Part of a small language model's weights: RMSNorm before each block, hashed n-gram embeddings.
Each number is 128 + 24 x the weight over its row's rms, rounded and kept within 0 to 255. Layers, rows and columns count from 0. Numbers have three digits each. The size before them is the row's rms in percent of the matrix's.

# layer 16 MLP down, 192x960, rms 0.0562, rows 59-175, columns 720-839
099:146130132120117135095131125124133176114196134077130143100083153149176103168133108114126151138130154099121115115130136126089128155140107125107086155134124134071150157124145146110139152129106102123137161138107136117127134129162167157125137141117116136097124159133120086120115140156126118122113086113083132114127126139088155157149101132130086137170132138127161105
095:151108109136173134117161133116136156138145130160125088146117113109107087143137148100107147121161112132126171110089103149134141066106115103162131176170153107147148136146142127146127104123113134178116120190167140161176137159131106077134120141106133125093164124142152146137149113136138166141180150174097170149095127115148155146143144110085140158114125148116165138
095:089134136118098132155091104105120123133129141101123157111153114104138182131144082089118090125088115117144112138157123132100155136103122117096143168133143116177090113098123156139116142124122129120107083128146118089126130077087111137117128110154122106101155129119103178137114135169148103162138143188143092108124102169131150134143125113073105171125113166149104147
099:148134099132038143109142085129147117130126133129143100158116113132149125084127134165094122139131105112094121085083133110132133109129121158107135055127146119126089186167121147123106089153130101134101136163083119127110135093116128117104123127161144139118180100117090105101124138127127152126116119111105137132076097133144139133094159132156100090129111125098143149
105:120136143090111131137147155109110092128155129130113130137157118137158106118118166125123130087099139105109097178089149079100173173142074093115106175128146126132129113118147124114118094157119105102128171134126148126128134088132112151123110112123122086137092091127134133171114139085150099131107157125120105115134129095107149135110123122127129093100145150118100131
103:118154122076121127159108134174133132114142110157145152172108127154175129178130138113108143101132121151142119103156121133129120148129104118107120135114111155111089098134127146141092121139115099120099156100118134169127115146166150171116109122074160127109114145119161133122163146121100130156153087184161104140129173139117130123096103131128168097103113120133137110
102:120139119144134082155122128133102133104138147107096132115130114152130104109132160132152117143115125141125146154136158115175085157162117104119112105120123159132118131161173121146145166148098116128086130109100101110160133147150094135149155130145109123162084121148097123143145114138118110144147153106136144118095144149092103164136147107138134136125115140109140124
098:150112139094141166101127137093132116076102153141119114106114168135085103142100112113144094120112159101162141125144108126123132114137101114127171109130115129112108117129129138119107106133122108134109131140112137075170117129120153147129127094110122072156124127103098157120131114131169118100137118131147129145146101145159125138143118084141114103082146083157106120
102:123136129107168123119150090139184151183128116122125105102133139100131133132108134129123083088137096201156059099137102102141107120147153097151180121141116140119145092125132161147136149117167117106100137122153142141101133093144095079102137100129120143120134121150093108112138137149110145148133126134098115116155155124110112137125131096108157107139140107182126153
097:157115134108130122155121184149095165129168172123119113100118149139120104115123131152120143180081165108121146065094120118122164114156103105128145125139125140155123140108139153125106139159136120145053107087124097171176126128152110137138138159126080116102149122166122102127165143099111103120139164146112142126144120158109143148080112113156136098128161151132115072
101:126129126146122132123160127099143149165109144139163127173147127099119130186148176123162094177133146136117139138163105110144111145147142132161118163140164131110113134147126164081117128098081124112098110179103135171151174055099180124113125105134085117122111111084120139152122141143120142113143150129172124114160122145141115109118168106173191152122094056130146117
100:091117096124144132126118126110137090124157102075100145128136130138107159151111080153143114130120128111151154148127159097122161113120156118148099143137169148090119139111151133166076124110172125164163087128135168149126159117137126135133134125130107128086143149157084152118164125109136120116120142134151137120133118121128158119121147113158168145102171094133151059
098:138128098146108100099095083136095134127068142129089178092083100118123153055090080144113119136133125118150105131132130108161142089154093155133114134116148116121132114138114122123107111143145123129064154087116148079093177122100142087107136152148081135138119093111140105083134121141165137099099157109140146111152116119103132131166190092172139128128144168148143125
100:123107099116138151136198148119149101110161109166159132125130122089142078111110124098146139072124142120094104136103123118137088166171098144112110143088111134145147072121145139131116172152127098120134087166144111134153146120149132100139150152111124158131116108106105141151147106124169121117132148118131112132128133143128108086112121146116118152076134079088152103
099:163158119132089126152084082159118130119125103100145159148114153131134107164108179147075120176103105142135150119132152161120147107124159095115130111155153133128127117127121100124114136131126112105124131152123091141111134165102135127138099133135121141108109120171113129107160136129108107123127120110108129125146124139126151113130176116123149109149128125101174084
099:144163134141062096141130154090122132098144138105098137111097108100143133164131116139112090159130165099119114167093132110118104105110142098139094130135127110132112142110160133150123088113153108092113176160127125137096148146107098133121088181111118100118121111127133097110153098141128122144111146156117173104152129108119124105102132140127140145160111125085129121
103:159100123130108133082123121127122114059108133136158116126158108106133112136135167147118117111148147130154132159127118102188127119121097065097149117121120106119105122134124182120176145115060104126166127138139134134127113102102120126133150100145148124103170141104136140104126107124140086118157137137122106124129134123147141136124138143107135134096092097117109139
102:091133143131126082147116136108128132134153053118121151165086098140091099138135140101156115133124117124132105152086107113136133107094120154147081149120104111137134126088110098135118098118096121107114121137112130132132124189119103109152169115145105145162106122127107141135097142089144124111146166086101144086115098107112138141163138116155163150144147152113112159
101:134090102148125124139101119076096148109128146070141125166107117111135125130125099115125125189113145127103163115111124152144096106144128104082116125094159110135144117139140164128173118131148160133144118132134127095094120186142127132140144155086149144149141130121125114116108102133116121060113087102146162108181149146118143143110138102127147089114137142097141158
103:121068110140143112173142101090203146146114115144106086082140144152150110112127123078147122104153136185113116128166117109109156151112150176128099120075102097096136128132095091072129142113100106128164091126155156112100165121084137116127117105133104114054134084073139128145099109143149119165100112134139109176131131151126127112117150132100121110072142150156142172
097:138126144123095113116130142150146149134129118145107144156156127099106178107113163137167170137163128186181129173151096121079090142123147146138124100108121146110129157129117120125133196110177127167133152098141170148112139160134130165140093107111104153127150200132159098143131128121150129155173113112130158113115129114150102081149093137139170078083136117172098118
099:134097128158168169167164136121138104113132094151064096074124142107097196115113124096092099154096109154152143190148181088105128151101129101091114150128158139123127152119149134132120122125106108120183176142142121176084111103145090096138142073116056108161103158125102110100135111126116130175113119120131150139101058157101110153116102119111125155118121128120138137
100:074080082105128092138142094126099085140173131144134154092144118140181092165113112132090115127143110106156142096105137095112132131124138125093130151098138098103121116103125085104135121103135088130127182137065131103097093144176122152093138123175098178029144126119114110146110151130127099093111119106106136078110130116138133163107122113113130129149134125107135143
101:130127129138147125139139122132108121138153133121126155104136110121137072075147121096107124155094137111090171115079133140118123132132135107105137111100130107177131143110142151087117114143129139174150143132152082126108080102118077122102132139100142151104151147128119103149114157153141115092093120133107119147106112122130099134136145152150117098120140139127154110
100:158105115156150142128111138126148156121149098114162096175132141079083173132128144136094108118076117141085127135118102095148118112157104162125134084108127123180155129115056123125111130161133158150147121128177144110068114088090127114125138109133175111145149140138146132119113097142134133189119114160172172107112129133129122108164135152146108184108163132124112138
102:131124161125159128147123124111151165127140118141108147190124102121114184149135134144105149135150163140137103120153119128147060122104102129133096103137123134128152100087108129121110127136096136114114119129099137103111146115170148115130159126114132088107149169149148150130122125088164119131109114139141136119133103135123113144153112124079107162147097130169112134
101:106180162104076143127120120127126122129163142142144106170094148093102169145120136162126135111121128135137121113165099188161120172110140181149151165170119134155131204075113132145116119153117137147115156113133133144151108116138099121162084103153152122131117151153145125148174149154124107140129134136111134116142141115106146144095164111145156134152150138117106109
103:121090110147154134120125134152132116141160159121146131130128094084109118111119124126112176090145132142162130116123146109148147127146124135087136105111120154119141172117119085141153116187152142136164143125089112132142105092159153115158176132136095147179142140181041145099105098183087127129070148127119114137153136120096146180151168132159135109170127138181131117
100:118174124142164145132137112096147104106117145133144106116121134154135084113160126113108138183196128095120127120119098122135127162139084149140108123117129141109124086106131127147122116104112164151130148120082133123138165168117119153115120166140090089131108150139130142144079104106152142088122145098095180120122118138118116143108121097141144162155079175096182113
100:112097133088090094107159145125115136132070087111133107099100091121124084137170143179149120117138136120145180112131103134083131111102124133129113152112151124111103105100119152121126145089163084125103161105106142134166134185114120162096128144176100135175124129123139138169119140128156160078117142124124139138125134119129125087109130127113142158088110141119128135
104:105143083163141168115107190160128171104142128145074120092174153123145130143117117061086144124157142106156135134109095133147164147100112161101136115105087146115080106146147167143180113105111105100133151087113110096124091154108123137111116135099169107110119099112136153081119141138133133092110080103138127107134133112093132114129109106092139133127161148116121139
102:132074126122104112128123143094099135125131126139101138146111088087137179126119138127115127141092120153105128109102152144096143152130119142134158113099101136107129098119115091141130159119138163147087122137109123098146101104126123129116113140147148173092148114124127124124166155125145100143086156170116097110142120095102156090134097110154155118118131108101149085
104:162137128137167135148145154128131168128118139108119129137128132152119162127103084165119085141138144116156170114122120143152093099116142149135147144110132144176098171174126090135115113134115134165114100138117153145125098146126145129114132093120123122123117080141107119115134168132147145155152132104141158164145163132142118122144155140099143190115140105154155134
094:127100120154150105091119180110115117126126103157128097123180147102139173165113093150078115105137132134115161193104168111165147079104111137112138115104124145138084096132125111158128135143120094159139105106126105148089156105123098111146141171132133073151122151161128114143137166107091151170084133110146154119134088120099097178129160149114108170111098138167087094
099:152181130134116111124125183135114152107181146101106159112159113117140183140131121133100135119159089081121117132110128123089114104153108126169132126097110158140113122101133156111146127161152129133122130100094097104138134085133111120135133128106095102142159149139115107112089129149154101161117080165114141110103086103134166101132142159157128145146126118138140088
099:137150095091176115103141047153136102089138083098102115110177124128094174128108076141135120108089136112153141127123114138129137098119123103123159080123216132106101101119145156098100127128120142140124137175144084102132162150143106132126144105079116109129112141135138107147139139143127114105068129117153145092126098143148098124127115118132166113112113116129138121
099:146140103141136132162103120118121118136119138102142131108128115153176144090118131057108148149158132140111087119124113129120144130145099180123141129095170125113122151106157135152150062097124097110108102099141120116142086143133107140090083114097132101128118116150177129160131144122156129100087131126118138124130138141138137117096142111095150155119135155105129134
096:101171140084137090139177128132147123110119092078146085103174087108109121118113127149114132144135162149117182115108119149132099117135136107086157124131115111122118137112111159109136167122166160125134115129114092095112119146151151177149166126123112147141115138134166119120130151127115117155107130145116163103164123163134110146094127123115143166107147123121141154
099:092151125126107137108084173166158131085124123094123074156116117138167146127091144110180115152157111112119106129137086158160169114114144111165096124135172137131171146132140124126128092106133092086094124136091135146078048113093099102136142124090108133085085132145128132141113132134128108094151133137122148142137117140126143133108132121111114084147081140072162117
105:103121113093098149154117124135111150129131132118142127134138146136129111126150154156138097141140092132161123128119123136116137155111089085131108157124130144161182143117171098116134144109124106154115133117126148161129117081152132124127141111139176123121122130119120149085151103097142141100162145125050092119142106162093122148104117146145122061112136102138121112
100:112151165132155178161160099134127164141141107123099123102179132114162142105144124131147109140125097151129128144135092160118162154142085146168160136140170158122174084099187142142098141115134107157138142108118102121124126107163129104138160150155105124200138163102113138162121143137156102151118136171124105126146095107118088163118113127162103131127103085132137107
104:117096106120129093128099114149115092132134100133062145156129120141134094125170100114082103142115124123124077116140105135095095112133099127107112128138128175120106133107128162138102154101162111112106104095117126155095159132118147160126076131107110090128096076103112100096155121134130115137122103136135089095133104115079132039098076144129093151111095089118104126
099:121142106156117135113130099139120132122077092140116114124113123151119121112126109111123067131119104113155089147087100132131133126135088131114146140116104084131073120140107100151116167124124117107079123154128168150157150109096112120047118105153102118080123121109092144153118180145134140139154175192074107120113111116120115122121126118124155128095117141120059122
100:137108135110095095152144167073107172151131176145115136103122141168150123127109143076124176077144140176151130162142126121118116144123118096126125080150157134126145088108147122094122114169156058100107113154101151127119115193143132170115122115078097109150160118093117100157130117148095125147102121152115114075129117084127088114132100112179135129127121065120147153
099:134116148144062149097105130146124139151104148109130147153142114146114113126124148132093152148126111153108130124091162101089118115107118095132129126139121103121105106152070097154147135166150156098163141174131138115097121110106135130143092146139134127122150111090124113159124127126124112156148142163122125124119152191122148110132161107157094112132123139132197145
104:143091117120097143158117138111106104133145097145108128150123118153132190127128142107155124119104097154115144083136113116143100111102107140145163148153135171131155135080161110125083155137086127118110140104112127139090127098107113130168148172191118123105135138141122175110165126171125135141158144158167180122100108100118158136128107093136127121133157217095134136
102:091139130149119169135120153155186146118152138140095091139125118119116145117105138123091112163158080159147173109129150134097147124128179144110122103154160126115128160135133124138122102140110112115119167114101152149095109110140085115174122084126166161126125125179053110125119119121092122165155127083061140159172136132160170163126131129087101176171174157114128119
101:100137162140164156136108096098091154126145142146146098113144123124151106095062168159179145130107135124136122128132151158175169119113159171114133105150125137116129171113147113112146097175079137160111121127126109155144091109132123150124103140127132138135127133145124128138127109108143125131088150102108122137146111128129097152119133104154114086147111119146154095
098:105117130129110121118133081144129128113103138130127149123088124151080132106143124118069091035139144148126118131143126096146097099154133130140129081126084100149083141118105187111103121102136110107147201103135141103145109170096125137122132141116155096145115117089112123109115127115133108118114138135152128143106116175122107149168079155111080083145126149149130151
094:134121138103125138195177122178156180104134086131147134144169096117121105101163114104129100139119146156138124128108101150113153148149152103117156119141117130160141123108121130157128132115145148132135137138100128145151122160127105121100113099115119142167135069174106101121101128158161079121136145139156154144113080105155107160122150162121132154119136113133108105
106:170097112171118202139151140117127120132086133155178114134157135122117121169121179133140126138125123160165162156120136116151133135145107129122130122148132147129157115181134161156214129114109147109120148151170125158115133147115140159147101139114127113140149161148184167142106129121172124154130130142113123105122160141148102107110111133096134122119186098103128156
101:150113097139142135137129104132124133097132106046119098110175133126148146134139109135122136100160114117109094116134139091128108110145077096112090143097156147130118163122154137141164121111124120125127110094112170093113124144135075154106090155136153125089105155124168144115155098123132098154134128092120125120123143133118106117161126122124095107095086099133110133
099:146145141152156137137088106082149104131090133125117128133121138102136136107118126111188095084165124129135071107136129168144144142176176159118150165147134098130166096109100085073141099162132135159140133136104152115110156160114124080150137118132131145110128119125101149129116151144140166110121112099150119116107095125150125094127117099136119129086123150105108143
098:092158131110118099123116132102087109126107135097139114109135144136137124093123137144155117048148136158126128140165136165166174141127112094120118122148115152122161112117128157135101143155113159122123089167142093161100118119114144115117212151128111140145132112164168142135165113112139183155154118109141126107107117167120089124127151094142102128106127103130133111
098:114168139102108107107118115160111156147105143130097146137122155142115085109093145152127123137124099120163153123114100150171157144139167128149116118124122094102106086108128113135123137113206121116097108126102150105161111103134172159155142092087168128155126078106107144130124122148161089155138163154127120109151111102134095121075143098089181123127180134090131105
100:152108153129182131093156101124145132107142157114165132108163123111130151158147123115158138094130092136101149144119117126137153118131131134078123094128160115109137123123093156122150138148091116099155129160170125101162116101075104125144137083164159109177123143128086121142113136163102133153095114108159157150136142080131126095142171179177153145144163134155173121
105:126153156165085132099115127140120091093114131142145202147122132123133142104115131088142110127109113114126108135102129098139129128161107087154114109097124115153135144137106154087126131133157130114143071141058107143087133129158153143122127101156075127098118116083102119114082161103120140140150088163141120120143133150144134145126098122117082145124122122161128154
099:169123104136124121149154109135136125103144086144134131116103157116166159116105140120117096118132130118098163122145182123175135114109138086121107105158119143124122100098102113179135141131123134152115110090131133098156117127103144179107168129181130181062126130102120127132143129142079181117115116093089107143120114132127130147121153109114109099100156106141146130
101:131118121095156121110108131128124123144183113136166082148157147101145144153133142141137138132119095115129106148115149111168146127111126090128140127114153152147148118119084137118136074131164180136102091142123157116096120133133131100151100155133153101170111083117111100161102132127135117170147162113166128144127114130118134101129172144162174131141107123091089124
100:120138138105125140131109141136150113094096100104163142083137134140150111146098142120106124121145120115085152133143120079110134151146140125117118103133143087139115128107110091142170122130109141117189134130124108132147107099173123117120101064153130084112147149116138102070086092151105119142132112164122104139092130145135131125090146110089113110108132123110100107
097:143147127120155095093139140177157131126153112117170118130178104126159103142131118114131071125169156128157088108143123182114135193167088081133109093105124124112158113133137154137133089154143149113100155127160084099082146171137054133137132100114150118118087110113094064165120092164111159126108099095134131108120129180141134122099106200113169118133106111117106145
098:151145125120123130167143177157110149131061141149106130140125108135173169123143124132083094110116130133105091137136118146115164186123091141135111179100113189161117112094133182122160129167127149139137129134144127183091118123110169125095114177116125121101115149142150162111089164111098121089104104114101119106099124137092100121112154105148157070156136135150087063
100:105122125097144141109122083135114146144159159157108126128179113142100109113144122142148140145087132061131139124112128156123120144129064099088114118115126123122109108142148153130090123093104136158128120131114139115090153129167096109138107127147098136074132134127127128127154090109114138140131102154128125107141105151125125148111171139153144144100117114158143090
097:127118139119139123107141099108158138135094132120123111115157118121152160136139118108157118073177120100133104127109092126100135116151134141098154129111132110146099122122124125105182096125165153107184111137143154142099083144099179139121127095113103118138105088125100164149086144156117145116196173129139142153114146107116108117124092175120138122150098148131131138
103:132157121117131114112129107151129146118128105134094130153117107127113165114084129150137108114105139080135099131106127126147095134157102087140139133116152128099117125106125149129110121118128142133148147092150148120133095111131121086143156127121145132094110144131127107157094120124114118128110123173138093174101084148146131132147101146128074109108120146094160067
095:132126119119104122146140089156106121104113119107103130095144126162099138116120150106103094129146158135161161120134111141137141132106134106100113123165116118127081174130124118123174086124182126113124139130171119135126102136168117098108103087117122118111085160108097105121138113111132101131155128140117142143136148126166128171124084107150070135123141152097091141
102:139139153107115125147109122148089133128125165084158149118119093139117108141098130152132125173095086151104066114111113151110108137161151172158129105102164130148119094143148102119109074146156137149102085141111080085136122193114125127115141159155114142141157135141103107137101137135140103140171122109144122122096103096102135095153137105071140127103132175145134127
093:158111120081144116174157178170118090124104170093143135084130088209067141150143111134109135089145134125152137143125123161140143112122187113161122139152131135113117113089120119142157119147126106103109126123109136146133141133134132140102134153124140162142155134152164150171124123144102159150127108133098100111140174139135096143099081126153071090130152113089121143
100:124131151127150104137160125108092136121137130152131133131149114140134108194121172077146092144066127092140123122104126115121143105145121154095122112177118114092130096127111132090153110141159152136101161150097088104115145151139126152163173091170174088127111140114094114182105098124101123094092120128117114115131077128124149090115143128112102150104142179084138163
101:134119136108126161132120119137145175124099118173138164127132104119109118150141140113102098117151127122171113135145151143158122133093155129148127167164108098085131152133096141114125157085165122120136141162170141138109123131126153128104121144150121150067134125156132115142106095137124124109133097092126113137163154188178105145128126136105140120127143089108102139
097:128173211094133094111097081114155144116187135094102138104081080125088118118143055158105088090101150130091108127112133136103101129139146160114128105127130101121149156126143128117139138133120117117091158103085149112072134156116121090141097099147114118154079150128106095167100144131101113120148148102115166127100122152135103114103125134162122129165107100123109121
098:116110104085148103131133097131126111113133115078167152141098150117147171121137085091130127140151146114151116087178138152140130139089102132125128100146131149123146147164122129090143131070142163102138086143118125119131136200126105144137114100150114163115147146143135144079136093165147126093082119133094123101168181131157115160099136139121117132129164103104122145
099:128100120147105107120140159109124166103121124102091109134128154146146140141131158141148115105078147168129099109111140135112101137064121077159097109117115150127082137112134137126106137107125129139152154113119103146111118147152131125118123160145141113091075123113117151135126104082101113085120115173162142090098166126156093137103102157113150136081073097111139117
100:116126113140118109107081096086111140101151151143134138131126138131112139116117162108136120125132177123121121110105121091156149123104138132118097155146159105134094098130105115136132112114153092123118158080163114106136122110126085153151145121078131087115137162118142081134133076151120114112100131098138130130117133167117203097113121148164107110087177144145138116
096:133110138123154113167151090112101141085107143161132171095141124089104095126182119117173152131118171152112095150112135124160095136125135102109099094128109153083137131156157129140138148129116136093133166157115124080112120124130075118152033098139115141127156116136130129112132117117138094113163168083074087123147107121120109108103136101114107120119111144182115156
098:106141144154123158107140143081161185132104141139106136126159133118147134107114147184143139111133147167168145158119106143142142132078146135120161126107124137145118125141137105158114121166142132103073158129114113127155147152156123165145113132131144126102098039123137114148119123115122143132132191129151140100137107096079093112125134186146172104120080114134114124
099:168162152103153135094156123140211143126136143137155145165136109154141085128114132154078088130120170149130111101104164117134108139142146119130138114145144135145144146141128093164144133139101143158114147143091106141120155098109097098144130164161145171107125138124145084110142143164108131109192116123121115152140175109099124137151143106151144108099147172167126131
100:106153131095096119156159139139153149180137121174080128096097127130085140139129116094078131093121118141164081097127135159116179181154133108120155135124118138132113135164144156134163169102097132104126149132147153132169161144164159121147121144127146138147140113123138123104105149150122144106114133123121116171118117088124088139104125134086123094157134116113155117
099:106165118134119140146118084130133143111117126131142143100149128135099118110117164113128102099147082118100117092084089162122121145168117072107131140140126126080138135091119115115113090168095162095119098155147102161166123132161103131121112127140167125124110139129120108087130109111142147120108108142136139104095115120101125091142103093143150113104180134130148131
100:111130148102153158168133128115074111156148111095138112113102135151135140122114157128152138126110108188110124129107190144134145173129146137124124127136120145132131132139132145157117124089124135137120143138130106114163143157121116187149147110102162148133114125151154081160089130156129141114146110115116161113105133095137148059114157135104125167114132121100147106
100:131096138122120151126143126163086150125088101100137110104152168117088142107169129133135115068142115125132124127178090107109107140088128158126136105155113146080120117146149165130113149178115099157126080133157116133072113128109162139078127118133141104143161119148122130137109166140112151139123131171133167161142120186149065156098115164132086147147103130103131114
097:149127124109101131130128114117092132128093121101135109140173121128105102119120138107146106106155169104129117127125140111180131098146113121134078123119158198114076121107161107107116149156140130112137128110103105133127160109135079151106121177144192135072147143139116120126124145197123106118114125166117127115130102098144142136102127081129136117122101138190094143
103:163156122164184111109167129123111149134122085109159132131150128148127174122112130128120172069141161124079144115121150119108136111120135142109117122103125110116125133114084108121175143145156132112165142146130124143143136139117166164133066199156162118121131118131111144132090141097134154127143162153150174131103144134142113163146144132105122125147133134124149166
101:105132169155144140129111094117136129126106109162153115105150172107151144165170123140128132146180158154129158171144130109130163100121096106104182130137123139144106151184153162114112136156135139127165137116100164150142102149123132149111103100110123124132155102144164154157134150165103112155101120138163064156149112144093128155114126150139119097155110115146087134
097:121125145119154086147129147131093143152105155120156147155113101119142111127124140161123150128080132111111110135096110107128131150121149108121148145117094152118146094137116096125117131147113114155161143198143131124154111120097142149069094142148119125141118131119134103113180140148112150115137129112152103104113101129129151124141143121141102104118149153148088110
095:116105159140133126129167105155122143126119138147139156121138132138149166116116123090095128079127129150117126138112180149154139110102134156125117106119127124189133117190080126153145162108098098116118127141146153106117133137097119106168128157098144130109090094087145113109118112154120137110137155124147064118136102124101098102113129123158120120110169139129108103
093:102169163122155079163130141148093110141105152118127120106115119140113109120161098137136168070147159159120155122122123113176130149147150075125103098111140128117107132136107133139115161137116121160128131122114116165091105125137101131127096166128107118159110136185159138123120088132127118117127148129140104104081105104119147140115115083126140151130102064172097128
098:117071127154138148095096131123149122126130141119145103144170152101130121149114128119183155151136140094134168110140112105125116137134113170119084153119119135082139136153109125143140177136130111116136164146148112136106116122083107091122123133168117118137105126140112126136101157102136099152129122126116163086130164155158075128114111096125122175129106140095115174
097:135119125140110138094125124126114147124153140119162141153138136100135125113113164130104163128156076119142126115098156168129127140150145110162126095131153109090128152126138133121142088121147117107131127106126132098156125145122136120153077100126123131156150124146151103107073104158131102112135135092131149119094131115128147124126192156125124128135124141136162125
101:150118083113092105088121123149140133109110130082151124156156151117116153157158105123102097077113134137125149105176080120115118140142093164115102141130112122156099110118093124158134101163140146076140120110102099112143191130106142170115067117121124107143117105134195092084124092146111104133131135138153128150133139166117124117099190110071150178103114129176064163
096:127158126174088152158122153136101146147095057099120133118154118154122144170120119124136134134114134129144161117141129149135089140113138081143084101105129170115127160103128143095157141109097101130114108135107118133100090113150157126112125106150155195110130100149143103113078140131111113118154103134124120135151126105121121147116122091133099137174115127098174102
103:143105143141138150134094086137147155145106125158138114128096093099110137155108119103126126120117161130127092143157151105115100107101104154157169145163119115150128131127126136135125115145112110134144137173150136113134116172132138091116135088158119122154121126146103131136098116133128134093139124143149149123153100150136143148212108157122132108135131098152165172
098:131141122133097154106152150143096119113135085119104128128110121112127122126109132130130125156140122130120147141106124143114159162150163130145097157150145130138155068120125150096180038130147146098126120132155113141121167142144134149113114121123098163099144142127160131135161134112130120136130130130117145116153115122162108104127171114132123110160105147115143141
099:102147144141133140126130140149096120120072104122093086129134101138152126172097123117114113103121107115111150168099100140115146161147132149105127165117117122121109170075101160113124123109111177126110110114139141130122121146150143106122149093112135107184136133118141087133146123131145114108141151141101149115080100111134124146099118116127112103120122141090140093
098:102157107130099110077070104124151131130134135138094058101092122122107092109092134158150101127132125144123129138097153124098157118154115107174113096097153099131118142136144126126111141124137122116132143094107088127111129166144122110145089144088083113104114151100123120143159104107113126137151136117151174126114205143117132165106115134138123114089128120167138098
105:102117122083112078141143125158134126154112122115113108143132062164130108096140124144106114131118109152126126106120097117106084147096130098109091148149081135090148184132104139150123166104149118095146157152139155105080109117133102094128077100139127124113106137114156135113130107138164143113146112164105131162120090133110139138116115120128122128089128166162144107
100:132152093100138138130158085149168115133125127135155129135131143107110141106101177109166152118152149133122091132133158138132115104143114142085107099116146109116117129145131155131126134096172160110163140124192151124137163173125103154145149109154133142172132150124135124096110131127143102112139178125114124121127141190138148136150122128152118172102138170126155154
096:110087115169132140175107093143116177108151141115090120127159116102143112119173135119125100140118131095108073104132133129114117138140158095141178084103159114090112124125145092096122117114102122111130132136109118135145128148120190112126133131110132102121130122109103136108146143139106116109128128151123090086155092112127160157096146148160176099119138099142134138
097:111171095141167168143146083121150092118129131096107115146119123152172148107102131130118111126151101145110103118145161114126145088143139113140137125105135121157128115141134095164145098120156150128140152119149072168112118156171149148171101061097085118107134161140149093149143132132170118130129120114099154136127114158130153138129129149115099103111127134137169103
117:136127114121143125134101153074135169074127140113132127112112113105115130114101108092146119118116112143088136124047158138124138108123089140096092135071104074109092128166117105110131128187119125113108155106149100104082106108085110102145159135175161134122106124144133108138123134144118091102084144088176188135129163168153084135128117100160113128143142150126145121
094:073110097149123158125139169127134133134166122113105082154114171115145116150124124088135156112101143120145114093126142147132108102106134091093130163117122124144140147145138116120125094106152149099092096136123099112184130126126128158161126096169135143121175067137104115190160112123147139095092157125166127114134083120104136100130146125169106134159117154120165133
099:098139189112118096158138110135102133110106092096111108122117081133131142083116129130152113115157087146104152155142133133147138114159088140119143126102147128133107102131112147126125136152162152149114116156101134105119129110119098140093107092115105144125081161145104119119148085140117138108129111123108118114119137153129119158136113172109130151098120129158145130
099:102148105142073164114149126145150112108108145140097153078158138111090147139124120125166143152140121103101105150122104148120133149147155087137097140111107106129135114094108140113105144107111098077111119055106126115115133141143097107077115097131103105077098116125120105156115150087122133107134154131124138066119152126132117140119131144142115140105085150096105131
098:094114142075113114130160116100162123141152078159143111145086133113129113146083155131141159123151117124109126144165087136108098132122131120081140116166108140110133114094107149115116120117142118095107110100173131162139164145149122173119119142111144138177136122137126141114146103105178118148142151143112107129150129129155104111131095113137155121128142141154103132
101:139147120110142083119120106136129116121160142118137146106107137113171141155127063145125101153136147132120123145120138138113105137113107182125124122106111167126110151087138114128143132122113126103122123114105116155141150181138134119140094118115115145100128117165080103087107137103137147098130144099098117144136091140115135073108108096148106165141074124102111152
098:111102112129129150101100106090102104118141111133131118144107133112103118074125168171158094104162164164164118125116162133152097076144167135121126141139138090146108094100115114109134143142141130124135095117160173146102142136135089146139091125126107126136094125137154141162134162106186148104085127134113120132118134138148122119135114112106108129185153116127104103
096:087093119096187132151147140102171134127139155133146147111161164124122142143151135145144095082118136137146071136146127144103144176113109160124131107129090143126141137126123065141142162127113137112145155097115131108156091105137185134159142158161090127184127131107072146115103102177116183169101071099121114164144094129124144134098112121095163159147073124115159132
099:137157099139128151139115145139183140117151087060122141152098101142124125133130141075167157099124148125112171163114132121168130117147135116130096089111114147142100088101107159150173128121110124159161136114152093105107154130111123172130134127107144097102147119168159126185140142169137102153133151128139156159112106127135154091115123151136148131107173126183108157
098:100100103094096143129132078109161171099130118154093166106108140132114125134134139137127085107118161144117152139118159112118104122076136114100151113126082149099107147160119121112136146129091093149137131133129130123098147127116124121096113126116110132122108135131159123081121127144112119150128143139124168136155156152125123116119098138110088109153172105116145121
102:133148138125128091152113134135125106103125106120116130125134106157157129092104140117096135131147099123081087132094116106101121102150091105118117140132135119069130123123149078131179100116147118125062167128108123105117124121150100097115128128151110136119104142144125145126104117129145168142149137144122100122190142104092162093112122083122106125134096135061132129
100:138100187126095110087144118146133109106110117119090120151170133116109123107145103125141099113136144106145151179139118138111165090167176095132114166122145125149145119151104123134118123166090098125102118109155177174110141119113148098131126131149136116121108122114093105142151124141110162084125129133131138113124099152131104151098127136135102156156100114174097074
099:117145131182124133117101141150137157114112097120103110153074088139097096071124123138134141086112156175081152101109116169088135105135174122096156135127124119093082093116095133146097090164111137122169147187132081102191149106135130091137157145127137120160103111118110102150109131111106106091133118156163136113107108094136127146105101130111194113116096153148119170
100:087121132129110149085130113116126130136142094182127098106122125102141141114120122130085120123146149106121127121125142121112160116154130136098178101131108115094128146134122124113172098053141112143137119079147101085129088094136124125120145146122133174119145180123147134170101137099119103125131128126145122144129124172125147119131155139115149130114140098134115114
101:119146138136099126130129107146129149130097148136135185137100197131097135134191114145091164106132137114147143162135124136116162144108095126076121156133139153111136133165128163094112168119110117119154119184172131169119115154128086183119109177165131104148108151130144181131123136096070144132105107141170092124120118140106103137184080149125124155119126118149155161
096:118125114154120072096125158147111125095161106099100135152124150112125099126095120150100139128112149077142137157096121113082128095174146099151072108101132166113118143096116162096144088155141163115117115106115112166117154123096137117141126123127166125113156129119123124152133132089116125136109053102139152135105121109142126128080097112130124134129111107135129129
095:133115095171110117159059129122082117143114140145120102105101157135118124116134144141059134101144102087123101134101129112119153089157105125102137166155149156116124167143155123145155096146103119105112152129121140103169137145130154103144165147151165144137136146094146108121133124101097143125122109079138144106088108109125148105124086094087133154149092131095126112
099:127101074134133147143133111173167154127108113132126168121115123171112111104156117107142109134133168114146137094107145154117161099103108108075167138116128111138058137120107075131104135092154132126120131119111080171157098080117136114173145144103066136099122087099152144133148112155094123147124152133093116116125100102108093115102118133173131096127153149139161112